python train.py --num_key_value_heads=2 --norm_eps=1e-05 --positions="rope" --bias="none" --learning_rate=0.0111 --schedule="wsd"
Each number is 128 + 24 x the weight over its row's rms, rounded and kept within 0 to 255. Layers, rows and columns count from 0. The size above them is the row's rms in percent of the matrix's.

# layer 8 MLP down (transposed), 512x128, rms 0.0579, rows 383-409, columns 0-127
size [ 85 103 105  85  96 123  98 111  78  67  92  83 102  99  76  98  96  98  96 103 102  89  96 103 105 111 102]
[[153 188 173 111 122 123 127 155 160 150 181 109 150 148 130 131  64 128 144 126 132 171  94 147 120 135 134 126 112 127 133 132 127 114 138 119 124 127 143 177 128 134 121 134 150 154 114 157 130 148 127 132 125 163  81  99 183 180 129 109 100 122 113 119 122 118 142 138 126 113 129 167  98 163 122 103 115 141 152 116 128 117  90 104 110 124 131  97 146 144 175 133 158 156 153 138 108 142 104  75 150 179 117 120 185 120 140 142 150 111 121 112 105  99 132 134 147 157 112 144 125 134 157 157 150 115 122  73]
 [112 150 150 111 158 162  54 106 157 129 126 134 103  97 156 129  99 113 126  93 111 122 129 153 107 107 128 167 139 119  78 132 104  89 123 105 138 113 115 137 106 143 108 103 141 127 131 129 122 156 113 125 123 109 173 131 163 164 114 138 168 149 163 173 150 166 170 142 125 123 124 104 127 123 128 136 153 111 125 100 141 117  76 146 139  74 139 124  98 121 137  93  69 151  99 161 115 114 146 146 108 169 147 160 107 129 120 117 129 134 119 104 131 146 174  97 110 106 118 128  91 114 140  88 127 117 160 111]
 [124 140 151 118 124 100  98 101 164 119 146 154 145 118 147 144 136 150 133 125 127 141  94 119 126 144 166 118 121 121 134 107 136  71 133 164 107 113 137 151 122 144 160 150 115 116  77 134 115 169 133  67 140 155 113 164 118  83 136 118 164 138 128 121 110  93 116 147 129 146 138 100 165 152 143 130  90 128 137  93 178 112 152 126 149 157 104 141 100 165 125 163  39 147 140 104 127 128 115 130 105 165 121 118 143 132 159 129 145  96 136 119 128 126 152 183 133 136 166 136 141 135  93 132 136 154  99  96]
 [121 108 123 145  94 140 105 168 145 101 131  99 108 131 145 163 101 152 110 149 121 141 121 124 124 156  94 172 137 102  92 153  94 149 110 118 176  96 136 142  96 116 138 111 110  91 159 139 120 121 126 143  99 155 151 110 126 200 128 175 146 133 139  59 165 100 139  81 147 160 128  93 135 105 135 106 129 152 137 134 155 124 142 130 118 139 156  59 124 133 164 132 128 158 148 176 137 117 137 132 139 131 132 125 100 119 113  78 132 109 116 158 134 104 159 143 121 137 135 135 130  94 116 159 125 132 110 107]
 [100  83 112 136 117 178 105 132  89 120 165  97  82 124 147  82 110 134 150 137  97 127 141 128 156 106 153 142 124 167 127 121 125 140 119 123 187 109 131 128 106 124 162 135 141  58 152 140 161 140 120 163 142 152 154  79 125 141 130 116 146 119 110 140 142  91 126 130 131 124 156 140 127  87 117  99 125 122 134 166 140 100  86 107 154 102  99 119 138 163 157 155 135 156 162  99 148 106 151 150 114 132 105 158 104 136  69 135 116 111 127 121 116 160 167 143 122  83 153 123 136 118 148  93 134 147 133 126]
 [133 116 120 125 134 111  91 116 164 116 134 142 143 178 152 169 130  93  98 105 153 120 150  47 131 148 145  86 157 116 147 167 111 134 105 103 118 208 123 112  79 118 139 160 176 139 159 106 114 122 150 136 156 135 133 123 120 118 140 147 150 124 152 187 140 165 151 153  89  78 148 101 126 103 120 118 123 143 162 122 143 121 141 144 147  82 148 123 114 170 145 148  82 131 139 143 137 114 138 122 120 139 127 117 135 138 134 143 106 121 142 135 133 120 146 132 127  98 142  97  95 137 136 129 131 133 121  85]
 [104 118 139 164 107 175 149 118  68 109 121 179 134  82 124 122 131  87 108 114  96 152 150 124 147 120  98 121 100 109  94 134 128 152 124 130  64 141 125 122 131 127 131 110 135 158 109 128 106 115 140 114 136 156 158 148 165 161 151 108 143 129 139 155 143  96 147 139 129 155 131  66 103 117 102 138 108 114 170 141 140 123 124 122 156 135 152 151 145 112  86 110 131 118  64  87 134 115 127 113  97 151  79 120 158 135 149 148 127 134 127 142 116 152 133 158 113  71  92 111 120 119 126 146 143 102 167 129]
 [ 87 122  90 109 133 103 123 113 181 150 105 112 110 123  94 118 118 131 130 128 163 144 168 145 109 120 105 164 165 112  93 110 106 143 128 100 120  96 114 119 114 152 118 116 117 127 122  94 111 139 125 136 144 145 117 138 111 147 144 101 178 141 129  97 153 103 135 150 117 137 154 138 147 101 121 114 144 158 119 154 140  88 160 117 169 165 129  85 111  90 151 138 172 130 101 162 150 164 123 109 134 179 139 155 169 144 111  92 138 167 151  76 130 134 130  81 111 143 162 161 137 117 166 117 107  91 116 142]
 [123 130 108  88 129  58 145  70 138 108 141 156 135  67 114 132 118 107 144 120 103 141  99 135 153 100 115 145 100 113 127 109 121 147 129 114 158 132 153 134 132 158 123 116 116 138 178 114 123 134 118 101 130 192 157  94 162 107 136 155 114 130 126 176 140  97 103 170 123  88 106  94 163  89 154 132 116 125 113 106 123 114  93 187 125 133 148 135 156 140 134 144 110 149 166 124 115 149 125 149  91 145 136 129 112 137 145 127 147 156 104 133 143 119 150 116 158  93 148 170 117 104 121  99 119  99 154 153]
 [134 122 148 124 105 121 112 114 146 160 145 137 130 149 111 152 125 146  87 165 133 159 111 112 123  80 121 175 101  97 124  98 107 143  76 103 117  97 161 138 114  85 130 131 146 150 106  86 107 128 126 143 106  84 129 108 126 129  95 139 107 127  90 124 123 152 105 133 138 125 149 164 143 132 195 122 124 162 126 125 125  75 127 150 121  82 104 149 144 140 124 113 100 139  83 126 103 157 143 105 126  81 143 123 128  94 109  78 138 104 151 127 124  91 156 128 120 136 126 178 153 154 104 156 151  91 135 157]
 [138 186 126 118 126 120 139 145 159 119 135  81 132 100  72 109 130 144 145 131 105  93 125 148 147 148  88 105 129 102 172 113 121 125 108 146 171 145 133 117  76 104 152 143 130 176 135 155  88 121 122 133 151  71 135 152 124  99 125 116 170 151 147 181 161 118 141 129 112 121 113 137 144 145 166 108  94 121 133 111 163 128 160 130 130 136 118 135 127 130 116 146 166  94 132 152 141 140 150  92 133 114 175 169 173 121 140 177 117 138 104 154 133 145  97  97 126 137 151 160 149 120 118 136 112  94 117 109]
 [132  88 115 152 168 111 122 102 110  76 139 114 166 106  84 164  73 113 114 119 134  68 102 149 113 148 140 144 154 143 108 103  99 120 139 116 103 129 144 119 168 120 177  88 125 104 151 135 137 141 116  99 130 117 133 121 144  93 145 133 169 130 147 120 131 151 156 107 109 136 163 153 127  97 136 117  80 130 150 125 124 125 219 124  87 127 161 133 111 126 140 108 136 137 106 155 145 125 170 120  92 131 117 105 122 161 119 157 100 124 110 105 163 121 135 119 150 131 115 112 144 151 126 127  88 124 129  93]
 [126 159 152  57 114 124 102 138 155 135 113 145 122 135 134 130 100 118 125 129 134 101 151 133 100  90  71  66 109 131 129 136 120 134 114 155  75  90 110 145  92 132  95  99 128 125 112 120 140 175 154  96 122 111 133 144 170 126 116 106 112 136 163  99 140 138 105 130 166 117 126 176 128 141  97 102 111 126  87 112 135 159 137 141  93 158 125 135 150 130 117 121 104  99 119 142 175 159 162 158  90 107 104  99 144 135 134 115 153 103 189 147 123 129 141 161 154  89 134 130 120 153 129 110 146 132 120 125]
 [129 128 125 116 126 124 131 131 135 151 127 126 147 147 139  92 100 120 167 154 136 112 111 147 125 132 155 143 147 125 118 122 145 171  77 111 149 135  99 101 125 127 121  96 186 147 100 132  88  91 117 116 100 107  89 148 105 143 131 123 128 139 114 162 122  92 112 104  46 151 149 143 124 113 143  72 144 117 133 145 130  83 134 134 154 156 111 161 142 114 141 134  60 141 127 156  94 143 134 119 141 111 110 124 131  65 161 134 115 133 123  86 117 143 105 148 111 103 114  86 163 113 133 117 172 101 145 153]
 [143 130 165 148 116 133 157 142 106 128 100  92 147 124 131 133 121  66 147 118 121 105 174 150  85 137 119 125 117 136 169 135 183 144 119 133 127  84 163  91 137  89 174 120 118 148 136 159  72 103 133 131 140 182 159 148  51 102 132 136 123  87 120  91 137 113 121 146 127 135  92 124 112 142 136 147 139 113 142 125 120  96 114  76 110 145 113  94 150 112 156 117  91 116 110 128 149 148  89 116 118 106  99 130 114 137 130 136  75 116 133 118 129 131 130 143  90 129 119 140 149 130 131  85 131 125 107 131]
 [146 129 148 144 116 142  88  82 176 183 175 152 171 175 117 112 101 144 124 132 122 168 122 141 108 120 123 130 145  97 145 100 169 158 103 145 107 128 156 134 110 182 124 123 121 117 146 172 127 104 130 133 111  97 107  98  93 130 109 116 191 141 146  86 101 148 148 124 143 109 150 126 139 121  88 131  92 155 133 133 103 134 134 136 155 100 157 125 109 162 125 121 168 173 136 147 134 133 139 119 100 147 167 144 116 126 135 107 131 137 132 153 150 104 119 134 165 132 165 123 155 126 185 130 125 146 129 157]
 [166 122 142  92 146 132 132 126 139 123 160 153 152 163 160 130 127  66 108 139 112 119 123 108 152 112 134 113 163 111 127 146 147 157 147 108 164 124 135 104  76 113 100 107 136 107 120 123 119 108 128 181 123 124 130 126 139 109 112  93 150 119 163  68 204 115 124 149  77 139 141  88 124 168 127 148 133 113 100 122 125 145 153 146  86  92 113 103 155  95 115 135 163 122 102 118 134 116 105 135 111 136 186 140 117 138 168  94 134 127 102 134  93 120 153 107 133 102 120 105 152 115 127 128 120  85 132 145]
 [164  95 115  93 129 145 153 139 112 199 102 133 156 107  97 114 132 113 111 162 176 114 111 148 125 179 112 130 111 114 142 124 122 124 118 153 156 121 127 107 165 119 142 127  79 130 116  99 112 149 138 132 147 144 118 161 122 134 117 141 190 120 121 105 134 121  98 100 119 121 171 135 121 119 112 148 165  96  99 153 126  97 159 106 113 151 158 100 139  95 100 124 203 116 120 115 179 152 133 138 140 123 123 114 127 163 120 100 143 116  86 153 139 118 163 135  89 149 158 142 135 141 122  94 155 134 102 142]
 [128  80 114 109 104 139 106 150 135 138 152 115 115 102  92 123  87 111 133 136 134 153 119 171 118 140 137 108 126 136 125 158  82 162 125 139 127 145 109 108 188 125 148 167 142 159 118 102 111 151 109 141 144 164 155  96 147 100 121 109 100 112 139  63 120 105 149 168 124 130 144 106 107 149 134 172 106 109 131 137 129 126 102 118 122 115  97 141  77 119 105 112 140 131 131 147 162 134 119 141 111 149 117 119 142 106 116 105  71 114 150 101 114 140  99 162  93 100  79  84 124 182 122 135 108  86 107 141]
 [137 103 122 129 133 119 127 134 153 108 143 111 144 188 155 135  97 119 122 119 164 145 151  82 120 167 158 132  93 137 107 131 160 141 139 126 129 118 143  69 116  95 170 135 134  85 195 108 175 121 134 107 128 106  91 166 108 110 111 136 105  98 135 116 123 115 127 103 121 141 125 137 153  93 131 114  85 145 133 119 137 104 116 162 147 156 145 106 112 107  90  98 131 157 121 181 140 125 111 146 109 174 123 164 140 123 125 115 185 151  98 142 145 125 149 130 130 124 127 104 125 131 159 107  94 132  68 118]
 [118 139 150 126 152 107 131 140  98 101  76 171 128 153 135 130 124 167 104  97 152 132 157 116 128 119 114 137 131 152 125 137 159 151  93 123 135 131 121 136  55 161 129 126 135 111 197 155 156 130 107 145 117 124 112 156 131 126 161 117 171 134 125 116 140 128 157 105 140 104  88 154 139  75 144 130 127 131 160 147 140 113 132 111 113 109 135 127  82 126 120 102 136 142 138 131 110 145 116  80  96 169 103 112 111 134 153 134  68  84 108 138 119 131 165 135 124  99 146 112 161 128 124 124  68 151 150  80]
 [154  99  90 149 153 149 163 131 104  91 113 150 129 112 146 165  98 150  98 133 126 142 144 135 119 148 153 138 102 153 100 168 168 127 149 151 115 146 115 159 150 147 117 138 113 151 140 108 133  94 137 163 129 153  98 157 126 148 103 136 148 118 119 109 146 124 126  94 165 184 100 107 131  71 117 138 127 153 117 135 150  85 154 137 115 105 125 145 143 134  87 155 115 120 130 101 117 120 146 151  83 207 139 135 158 148 109 116 164 142 152 101 128 175 150 158 136 118  90 101 158 115 139 116 107 138 140  98]
 [176 168 130 126 129 152 144 133  15 144 104 127 139 126 109 135 124 126  75 133 153 183 153 112 103 114 112 149 117 140  87 134 125 129  92 106 145 138 133 157 167 141 116 141 131 120 132 121 145 141 135 126 114 124 153 107 153 160 131 108 153 129 135 101 137 103 143 136 144 156 111 132 119 179 116 106 132 145 137 159  97 141 153 139 156 183 118 136 145 150 163 128 142 125 168 173 105 180 117 119 116 104  87 106 117 116 167 119 116 133 121 140 110 131 150 103 120 139  90 145 126 110 154 123 130 118  87 130]
 [120 178 152 165 127 158 114 127 153 102  97 133  97 105 140 158 137 141  81 128 128 127 153 132  87 142 156 114 103 119 102 116 146 128 118 128 117 146 145 128 127 150 122 131 168 114 151 118 124  72 107  92 135 112 119 150 144 125 115  93 169 122 170 121 139 143 151 106  91 129 176 122 127 129 152 124  72 120 133 128 180 118 159 152 109 188 142 150 146 140 113 127  89 118 124  98 136 131 115 135 122 145 135 115 113 168 111 153 160 153 113 132 137  86 129  74 128 148 119 177 159 136 102 164 125 116 112 184]
 [137  93 131 132 127 135  97 143 146 136 136 124 128 135 128 107 145  92 152 131 109 129 172 141 126 157 119 115 168 125 117 153 150 135 171  92 132 138 149 131 109 126 134 129 113 211 113 100 120 120 131  81 145 133 139 145 108 149 139 154 102 102  91 127 109 106 115 145 114 137 148 172 134 164 123 131 124 115 102 128 147 122 141  95 115 118 166 114 180 166 135 155  41 156 136 113 122 134  91  71  87 169 155 110 128 117 122 124 149 145 126 134 148 127 151 174 173 139 129 138 126 163 134 108 113  98 133 143]
 [112 144 143 138 107 128 119 143 123 152 143 164 114 122 131 101 134 180 118 156 189 138  89 107 161 118 108 124 127 116  96  92  72 126 130 113 132  85 155 114 116 137 154 158 115 124 116  98 133 122  65 128 146 108 118 185 159 101 151 167 131 125  96 173 147 127 111 134 155 117 156  81 142 153 140 113  99 105 121 108  84 131 122 130 125 149 143 137 132 154 138  98 164 151 131 139 125 152 148 153 150  79 130  98 133 117  71 129 151 131 132 130 164 137 140 111 153 121 129 137 161 158 129 121 120 146 105  77]
 [140 110  91 112 126 124 136  91 139 124 134  80 102 157 117 126 136 105  99 125  92 124  88 142 133 155 169 131 137 101 121 138  95 132 132 114 164 160 164 146  91 117 126 118 144 136 104  94  77  97 123 141 105 144 161 148 104 107 123  98 113 152 108  99 168  82 147 124  73  73 137  93 100 136 137 152 170 143 100 103  97 113 124 137 107 161 131 128 133 130 119 168 128 123 121 134  91 144 139  79 109 137 150 144 120 133  99 115 115 104 145 129 151 166 113  96  98 109 166 104 145 133 107 169 131 167 120 146]]
# layer 8 MLP up, 512x128, rms 0.234, rows 384-410, columns 0-127
size [104  99  91  99 105  97 115  81  73  94  81 103 104  79  98  95  98 100 107 103  92  94 105 102 104 106 103]
[[127 133  62 116 102  76 110 135 138  84 107 140 155 128 126 179 126 126 163 156 137  83 100 103 123 125 123 113 112 102 150 137 149 134 106 124 160 145 111 136 120 102  57 127 109 125 132  98 115 106 158 133 117 165 124 128 120 117 129 125  92 102 106 156 101 154 133 135 143 140 130 154 143 172 124 107 144 118 129 155 127  89 112 117 111 136 126  97 105  94 146 144 144 148 158 161 134 139 126  67 153 141 114 131 128 121 134 121 133 104  71 101 132 116 107 132 115 152  77  71 143 126 112 109 138 165  86 103]
 [118 176 157 140 124 176 122 171 142 146 147 140  94 125 135  99 123 175 198  78 122 139 145  85 134 100 115 106 130 139 140 137 117 102 120 181 160 156 132 137 137 131 156 156 157 115 110 148 114 111 126 125 134  98 112 114 116 114  89 103 101 114  95 123 124 117 134 137 153 148 163 128 127 161 108 119 124 100 150 121 122  69 161 107 127 112 137 112 120 127 113  88  95  90 103 115  87 121 134 162 148 157  92 149  83 124 159 134 128 162 130 127 135 132 116 112 105 109 127 114 128 119 117 115  90 167 175 144]
 [142 146 140 126 157 128 135 140 118 101 114 125 125 129 121 192 105 128 154 126 112 130 156 140 142 152 134 173  97  70 164 142 109 127  82 156 147 160 138 108 160 140 135  93 128 101 157 183 119 123 175 101 121 177 124 118 161 104 163 154 126 128 120  96 103 151 134 148 126 122 145 119  76 131 165 125 111 141 143 100 124 120 158 154 107 156 138 125 150 144  96 138 132 147 107  85 107 104 128 126 121 112 100 139 100 131 144 113 155 116 143 126 128 164 114 112 106 124 112 104 114 118 100 178 179  67 101 120]
 [109 140 124 135 136 160 115 100 111 117  99 125 119 146 110 151 161 105 108  92 138 182 163 112 108 143 101  70  93 104 107  89 104 133 155 116 118 155 134 110 150 104 113 117 139 124 149 112 101 123 107 123 133 142 116 148  92 117 169 128  94 139 157 131 130 147 155 143  70 117 100 115 182 151 135 120 152 140 161 123 140 131 149 139 109 127 108 122 117 155 119 146 160 130 158 126  90 136 154 118 130 118  88 129 153 119 159 146 188 154  86 146 141 171 149 173 144  79 137 139 141 135 151 136 108 124 131  70]
 [138  81 145 148 110 132 120 121 131 119 165 104 149 114 137 146 132 122 117  99 130 114 114 145  97  93 116  68 113 116 148  93 104 126 124 115 152 134  70 153 122 129 123 149 168 128 167 138 117 152 141 158 103 153 130 109 134 105 122 146 115 163 115 109 168 135 148 131 113 137  81 142  81 137 116 161 114 128 126 199  97 146 116 143 156 129 129 101 148 133 146 167 131 101 152 155 119  95 136  70 120 132 145 152 101 109 189 147 147 129 131 151 150 130 135  95 146  94 170 119 160  93 114 116  96 111 104 147]
 [148 158 122 106 114 130 144 123 155 146 174 111 157 151 159 107 163 140 145 135 174 125  92 150 148 128 133  95 147  88 102 169 149 120 120 121 137 134 131 111 129 102 136 140 115 102 111 175 129 109 106 162 159 128 129 153 131 125 144 139 122 137 159 116 178 199 121 135 130 126 108 107 134 155  96 124 122 125 163  75 163 135 179 118 136 123 107 129 159  84  99 135  96 154 121 125 125  82 169 108  96 135 137 114 129 130 148 112 118 130 151 122 127 132  86  62 157 141 117  86 137  97 139 110  99 109 140 132]
 [ 93  76 151 115 160 105  98 131 147 159 122 132 205 118 115 137 112 133 150 125 138 148  93 123 123 121 128 104 123 129 110 146 113 121 143 189 164 153 137 156 152 136 114 121 153 116 173 130  88 105 119 166 134 144  95 113 125 177 154 155 127 104 119 148 138 132 143 144 137 141 113 137 134 138 118 181 127 140 110  93 131 142 126 146 130 180 139 190 129 116 105 128 158 126 139 132 120 105  88  91 109  73 167 125 117 108  91 120 128 137 168 108 117 108 103 150 147 148 128  88 114 134 130 139 145 136 151  85]
 [116 155 140 118 176 117 117 126 193 144 154 160 137 149 112 161 118  96 144 123  80 172 171 129 157 173 119 137 141 139 123 107 113 149 160 111 147 125 131 138 122 134 138  87 130 135  97 115 161 111 135  74  92 137 121 123 138 119 134 124  81 107 138 112 111 149 127 165 130 116 108 138  94 138  90 140 160  95 103 133 111  92  88 163 148 134 118 135 165 121 115 129 131 142 167 145 149 177 147 155 152 156 119 128 141 157  94 132 111 167 132  99 151 142 136 150 141 141 137 127 128  80 158 115 157 124  72 141]
 [120 192 123 129 129  94 112 139 120  89 108 125 157 136  74 141 170 120 120  92  94 122 132 139 151 112  91 114 113 137 137 149 111 123 101 133 139 103 135 115 144 111 168 153 128 158 141 135 104 151 131 150 138 139 134 102 126 128 138  89 125  80 122 140 119 125 107 137 100  77 107 119 115  92 115 107 129 167  91 129 104 105 121 122 131 121 141 154 163 124 170 119 128 129 131 100 135 112 160 127  89  93  89  98 135 118  80 117 104 117 161 103 128 140 168 102 101 107 123 118 128  65 117  99 164 164 157 181]
 [142 108 133 134 109 147 174  91 190 158 183 156  97 102 147 142 123  77  91 121 143 112 151 141 119 143  96 112 149 133 113 148  99 106 149 132 138 141  86 137 108 143 105 150 114 120  87 110 132 145 104 143 140 118 118 111 121 137 146 145 127 147  80 128 163 138 118 158 124 156 156 102 108 137 101 121 116 150 131 136 143  98 120 103 141 110 169 148 118 107 110 115  88 161  94 141 133 146 123 143 181 213 112 138  90 129 116 140 100 101 104 107 109 150 130 133 126 164 137 126 165 122 122 142 148 168 133 138]
 [113 146  90 116 137 132 112 105 104  99 112 187 109  85 168 135 137 161 118  93 117 101 118 132 140 145 113 124 104 156 103 122 112 135 103 109 142  95 120  98 118 158  95 169 125 131 149 113 146 143 154 128 124 113  99 135 137  96 113 144 131 112 142 148 106  95 141  90 118 151 102 168 100 124 113 118 140 135 158 151 110 113 117 101 108 129  90 167 140 129 105 101 147  97 187  81 141 134 103 125 158 109  84 114 132 154 117 119 115 167  96 110 165 123  86  89 113  79 156 129 136 163 107 111  95 107  97 138]
 [ 86 151 104  99 139 112 143 117 173 144  88 163 159 132 169 149 128 123 146  73 127 126 144 122 105  97 104  91 155 123 148 116 152 162 111 191 132 149 164 127 122 110  81 130 119 112 132 130 124 156 171 117 123 125 150 112 139  99  84 126 125 123 158  91 153 123 126 164 169 101 106 163 153  76 121 139 117 157 126 144 153 123 140 137 100 123 102 137 149 148 150  90 136 143 141 104 180 126 114 162 126 124 104 119 142  97  96 139 143 155 147  96 113 146 128 129 133 152 146 109 122 100 169 131 100 162 113 145]
 [127 144 131 144 122 140 109 119 168 126 149 130 104 151 109 100 153 160 168 127 109 118 150 109 117 108 111  81 113 109 131 122 142  79 160 121 136 144 163 106 145 104 123  55 108  75 100 125 133 123 135 133 131 144 161 127  92 103 106 103 108 106 112 153 169  89 114  98 154  99  95 118  96 129 167 153 125 139  90 105 119 113 136 112 159 102  96 105 121 157 124 121 105 185 122 119 130 151 151 136 138 155 124 119  73 134 109 144 161  85 199 125 122 147 141 130 130 103 145 154 113 126 114 130 110 120 129 139]
 [ 99 137 155 156 129 154  65  97 135 131 154 120  98 128  95 123 180 156 149 190 102 123 108 109 147 146 112 128 136 112 110 139 116  78 141 111 155 140 113  78 137 150  88 108 137  90 103 125 178 128 128 100 130 121 106 145 137 147 122 164 106 149 153 122 141 157 161 108 136 116 118  86 155 183 119 128 139 153 129 108 120 167 124 147 117  94 137 139 131 103 111 149 111 138 136  89  98  89 118 125 115 129 136 142 138 117 125  97 100 149 149 123 146 140 135 130 127 102 113  87 136 147 128 116  53 155 122 158]
 [161 135 135 126 142 163  98 147  95 105 142 113 132 103  89 184 171 144 163  83 118 103 126 107  90 138 162 102 143 106 114 136 168 163 142 143 123 121 140 142 134  85 142 115 103 123 152 111  95 154 131 151  83 134 119  77 138 101 140 141 106 130  89 130 144 108 114 149 152  78 167  96 152 139 160 122 112  93 141 145 105 130 157 126 106 150 158 127 135 128 124 103 151  79 147 146 148 120 155 103 161 123 123 190 113 128 107 134  99  93 152 145 160 138 136 130 115 135 156 154 126 130 144 163 118 110 103 109]
 [120  87 130 114 106 120 100 121 134  92 102 153  98 112 137 133 122 134 160 134 106 107 191 143 106 162 114  94 140 180 117 142 104  88  76 102 130 128 133 123 120 111  79 150 132 104 134 124 115 163  78 112 149 172 143 135 104 154 134 132  95  99 127 111 173 160 138 124 182 156  78 140 111  96 107 130 141 161 127 135 121 107 115 123  91 139  97 115 125 118 139 140 130 132 144 132 127 114 130 110 131 111 108  78 145 140 137 110 125 155 170 138 112 181  87 140 119 138 112  93 141 162 125 105 158 110 152 104]
 [103 136  98 138 113  85 166 124 142 186 109  97 146 162 112  95 144 156 100  88 124 113 123 159 140 136 148 151  92 104 148 108 105  88 134 162 150 168 146 122  98 129 136 184 156 151 147 116 151 125 142 109 145 163 122 105 123  91 125 208 138  82 141  99 143 136 127 120 134 132 166 160 128  77 151 152 129 102 125 145 122 103 122 149 125 109 138 126 153  88 159 122 133 120 114 143  98 136 136 136 131  95 135 119 115  76 125 131 142 117 120 161 148 130  97 135 145 122 149 149 123 134 121  88 165  95 120 140]
 [ 96 127  95 117 114  87 128 112 171 122 164 179 140 120 114  91 140 129 132 136 127 109 152 156 147 118 129 128 154 142 125 116 120 113 122  93 122 141 117 118 127 104 138 110 128 105 145 136 128 148 114 125 169 140 141 174 139 100 147 118 140 135 182 146 103 157 137 168 112 117  91 156 148 146 135 159 162 159 166 125 200 118  98 104 133  71 122 115 133  73 144 130 131 176 194 147 101 132 132 127 112  71 108 148 135 104 136  94 115 124 125 128 121 147 117 121 163 126 129 162 117 113 131  91 115 154 116 104]
 [150 150 124 142 125  85 151 162 141 148  87 111 130 100 140 133 135 136 130 132 132 125 151 125 108  97 126 149 141 105 126 141  84  96  93  91 132 139 175 145  91 102 141 148 119 143 102 126 118 146 129 116 126 136 186 145 140 135 138 131 116 144 136 147 135  94  99 118 120 102 164 185 114 148 100 106 130 142 134 142 137 154 125 175 130 155 101 151 169 101 117 159 156  85 130 100 145 142 141 118 110 132 104 129 113 185  97 153 123 155 161 141 138  96 124  86 141 145 108 107 111 189 149 133 116 116 190 170]
 [ 88  75 115 138 160 124 165 141 112 120 146 158 131 109 156 138 164 141 129 131 114 117 146 100  86 114 126 129 129 111 152 117  88 134  91 109 134 141  95 110 161 132  88 118 125 118 109 120 126 136 114 113 133 153  99 138 117 161 135 131 103 138 112 163 149 136 113 191 168 103 111 130 159 151 132 132 124 153 108 118 126  87  95 120 116 119 121 145 114 148 137 141 155 104 147 134 127 117 144 212 123 122 107  97 154 155 165 142  78 101 181 139  96 154 134  94  99 140 120  77 138  99 152 108 100 106 134 112]
 [ 76 128  77 112  92 109 134 135 129  89 126 161 146 111 152  91 153 107 140 133 115 120 142 174 127 139 135  95 139 119 135 111 163 160 130 124 140 112 138 136 111 128 181 133 125 128 148  95 124 125 102 138 107 148 101 119 168 121 139 129 151  94 104 124 114 161 125  88 121  74 111 131  96 115 100 152 128 129 119 125 126 174 124 115  90  96 115 136 124 127 114 175 117 119 178  63 146 106 104 139 110 146 117 104 116 135 117  61 103 102 152 107 174 105 171 138 131 120 128 126 128 129 148  91 116 109 109  88]
 [149 129 127 138 146 162 128 167  87  48  86 152 146 164 146  88 138 106 119 133 146 121 137 134 115 148 141  60 153  74 105 105 141 126 138 105 109 156 109  76 139 111 141  80 130 122 126 110 128 138  91 122 171 130  93 132 130 133 118 126 116  90 113 141 127 151 138 135 155 122 113 104 157 105 144 106 157 109 104  94 149 132 152 114 127 148 155 143 141 140  83 128  87 139 112 120 115 113 104  67 141 112 120 101 144 177  70 129 135 117 120 133 141 125 109 125 122 138 158 123 106 102 130 117 113 140 122 104]
 [106 151 104 151 131 132  83 119 143 164 146 134 111 129 134  97 178  86 129 155 156 146 152 139 143 152 104 106  81 145 141 103 135 118 122 133 130 134  93 114 151 132 117 125  98 130 136 169 155  98 150 122 181 132 113 108 134 137 144 141 114 104  74 140 164 141 120 135 127 130 159 100 171 124 161 107 110  99 115 169 111  94 130 132 109 118 138 146 117 130 113  98 163 118 102 117 166 127 154 117 120 114 100 108 147 134 184 132 147  87 129 125  98 122  76 144 147 131 166 186 165 165  94 149 127 150 139 105]
 [146 154 156  85 140 136 101 119  80 107 150 129 112 117 145  95 110 110 166 136 142 120 134 115 118 120 162 150  91 157 103 156 116 142 112 155 113 168  97 177 138 128 136 173 136  88 128 136 160 171 173 103 134 148 151 126 103 133 167 128 109 121 121 160 145 160 108 158 107 100 137 112 115 129 137 108 125 131 162 156 119 129 159 111 155 119 139 120 130 132 154 137 120 119 149  97 115 152 126 146 108 139 101 182 169 143 160 115 114 105  98 137 129 140  82 101 138 168 163  71 145 127  95 139 148 138 130  76]
 [175 119 152 148 139  70 118 175 151 136 127 139 129 127 153 143 122 142 132 142 122 123 125 127 147 154 144  99 120 150 135 149 137 136  91 150 142  96 129  97  80  93 132 137 140  90 149 146 144 104 158 118 126 139 164 110 140 125 106 104 142 127 152 100 154 152 140 122 116 138 159 127 110 139 166 148 102 148 106 156 158 137 105  63 104 147 149 148 125 138 101 160 137 120 129 109 139 142 118 118 131 185 117 162 116 171 110 146 106 193 176  99 136 106 149 126 146 110 129 158 133 105  95  90 117 108 174 176]
 [119 133 175 167 145 126 136 159 153 160 142 130  90 171 145 130 134 136 186 126 109 121 116 124 150 123 101 146 112 132 130 112 121 137 137 131  86 150 165 141 112  71 145 117 123 133 136 133 156 150 108 133 131 106  34 140 116 133 140 107 172 118 161 109 102 129  88 134 123 100 166  99 137 135  98 143 124 130 123 142 170 126 138 132 143 123 130 113 114 107 154 106 135 124 129 167 129 183 116 127 105 119  96 152 177 107 120 105  98 137 122 159 108 117 122 149 141 155 160 127  92 140 140 167  71 102 131 144]
 [135 138 117 141 134 155 140 146 123 166 143 133 129 125 119 122 136 166 114 135 142 144 137 173 123 168 125 116 124 116 151 160 126 134 103 142  86 160 101  99 159 139 137 109 172  96 158 216 117  85 130 112 138 150 170 127 118 135 117 114  88 101 127 145 121 111 134 145 131 165  92  98 166 122 133 139 111 164 127 144 132  86 111 137  97 143  84 141 129 160 121 115 108 120  96  95 106 165 120 149  89 132 104 125 123 162 146 103 134 155 155 102 140  95 157 131 195  95 126 152 107 157 107 110 126 129 138 138]]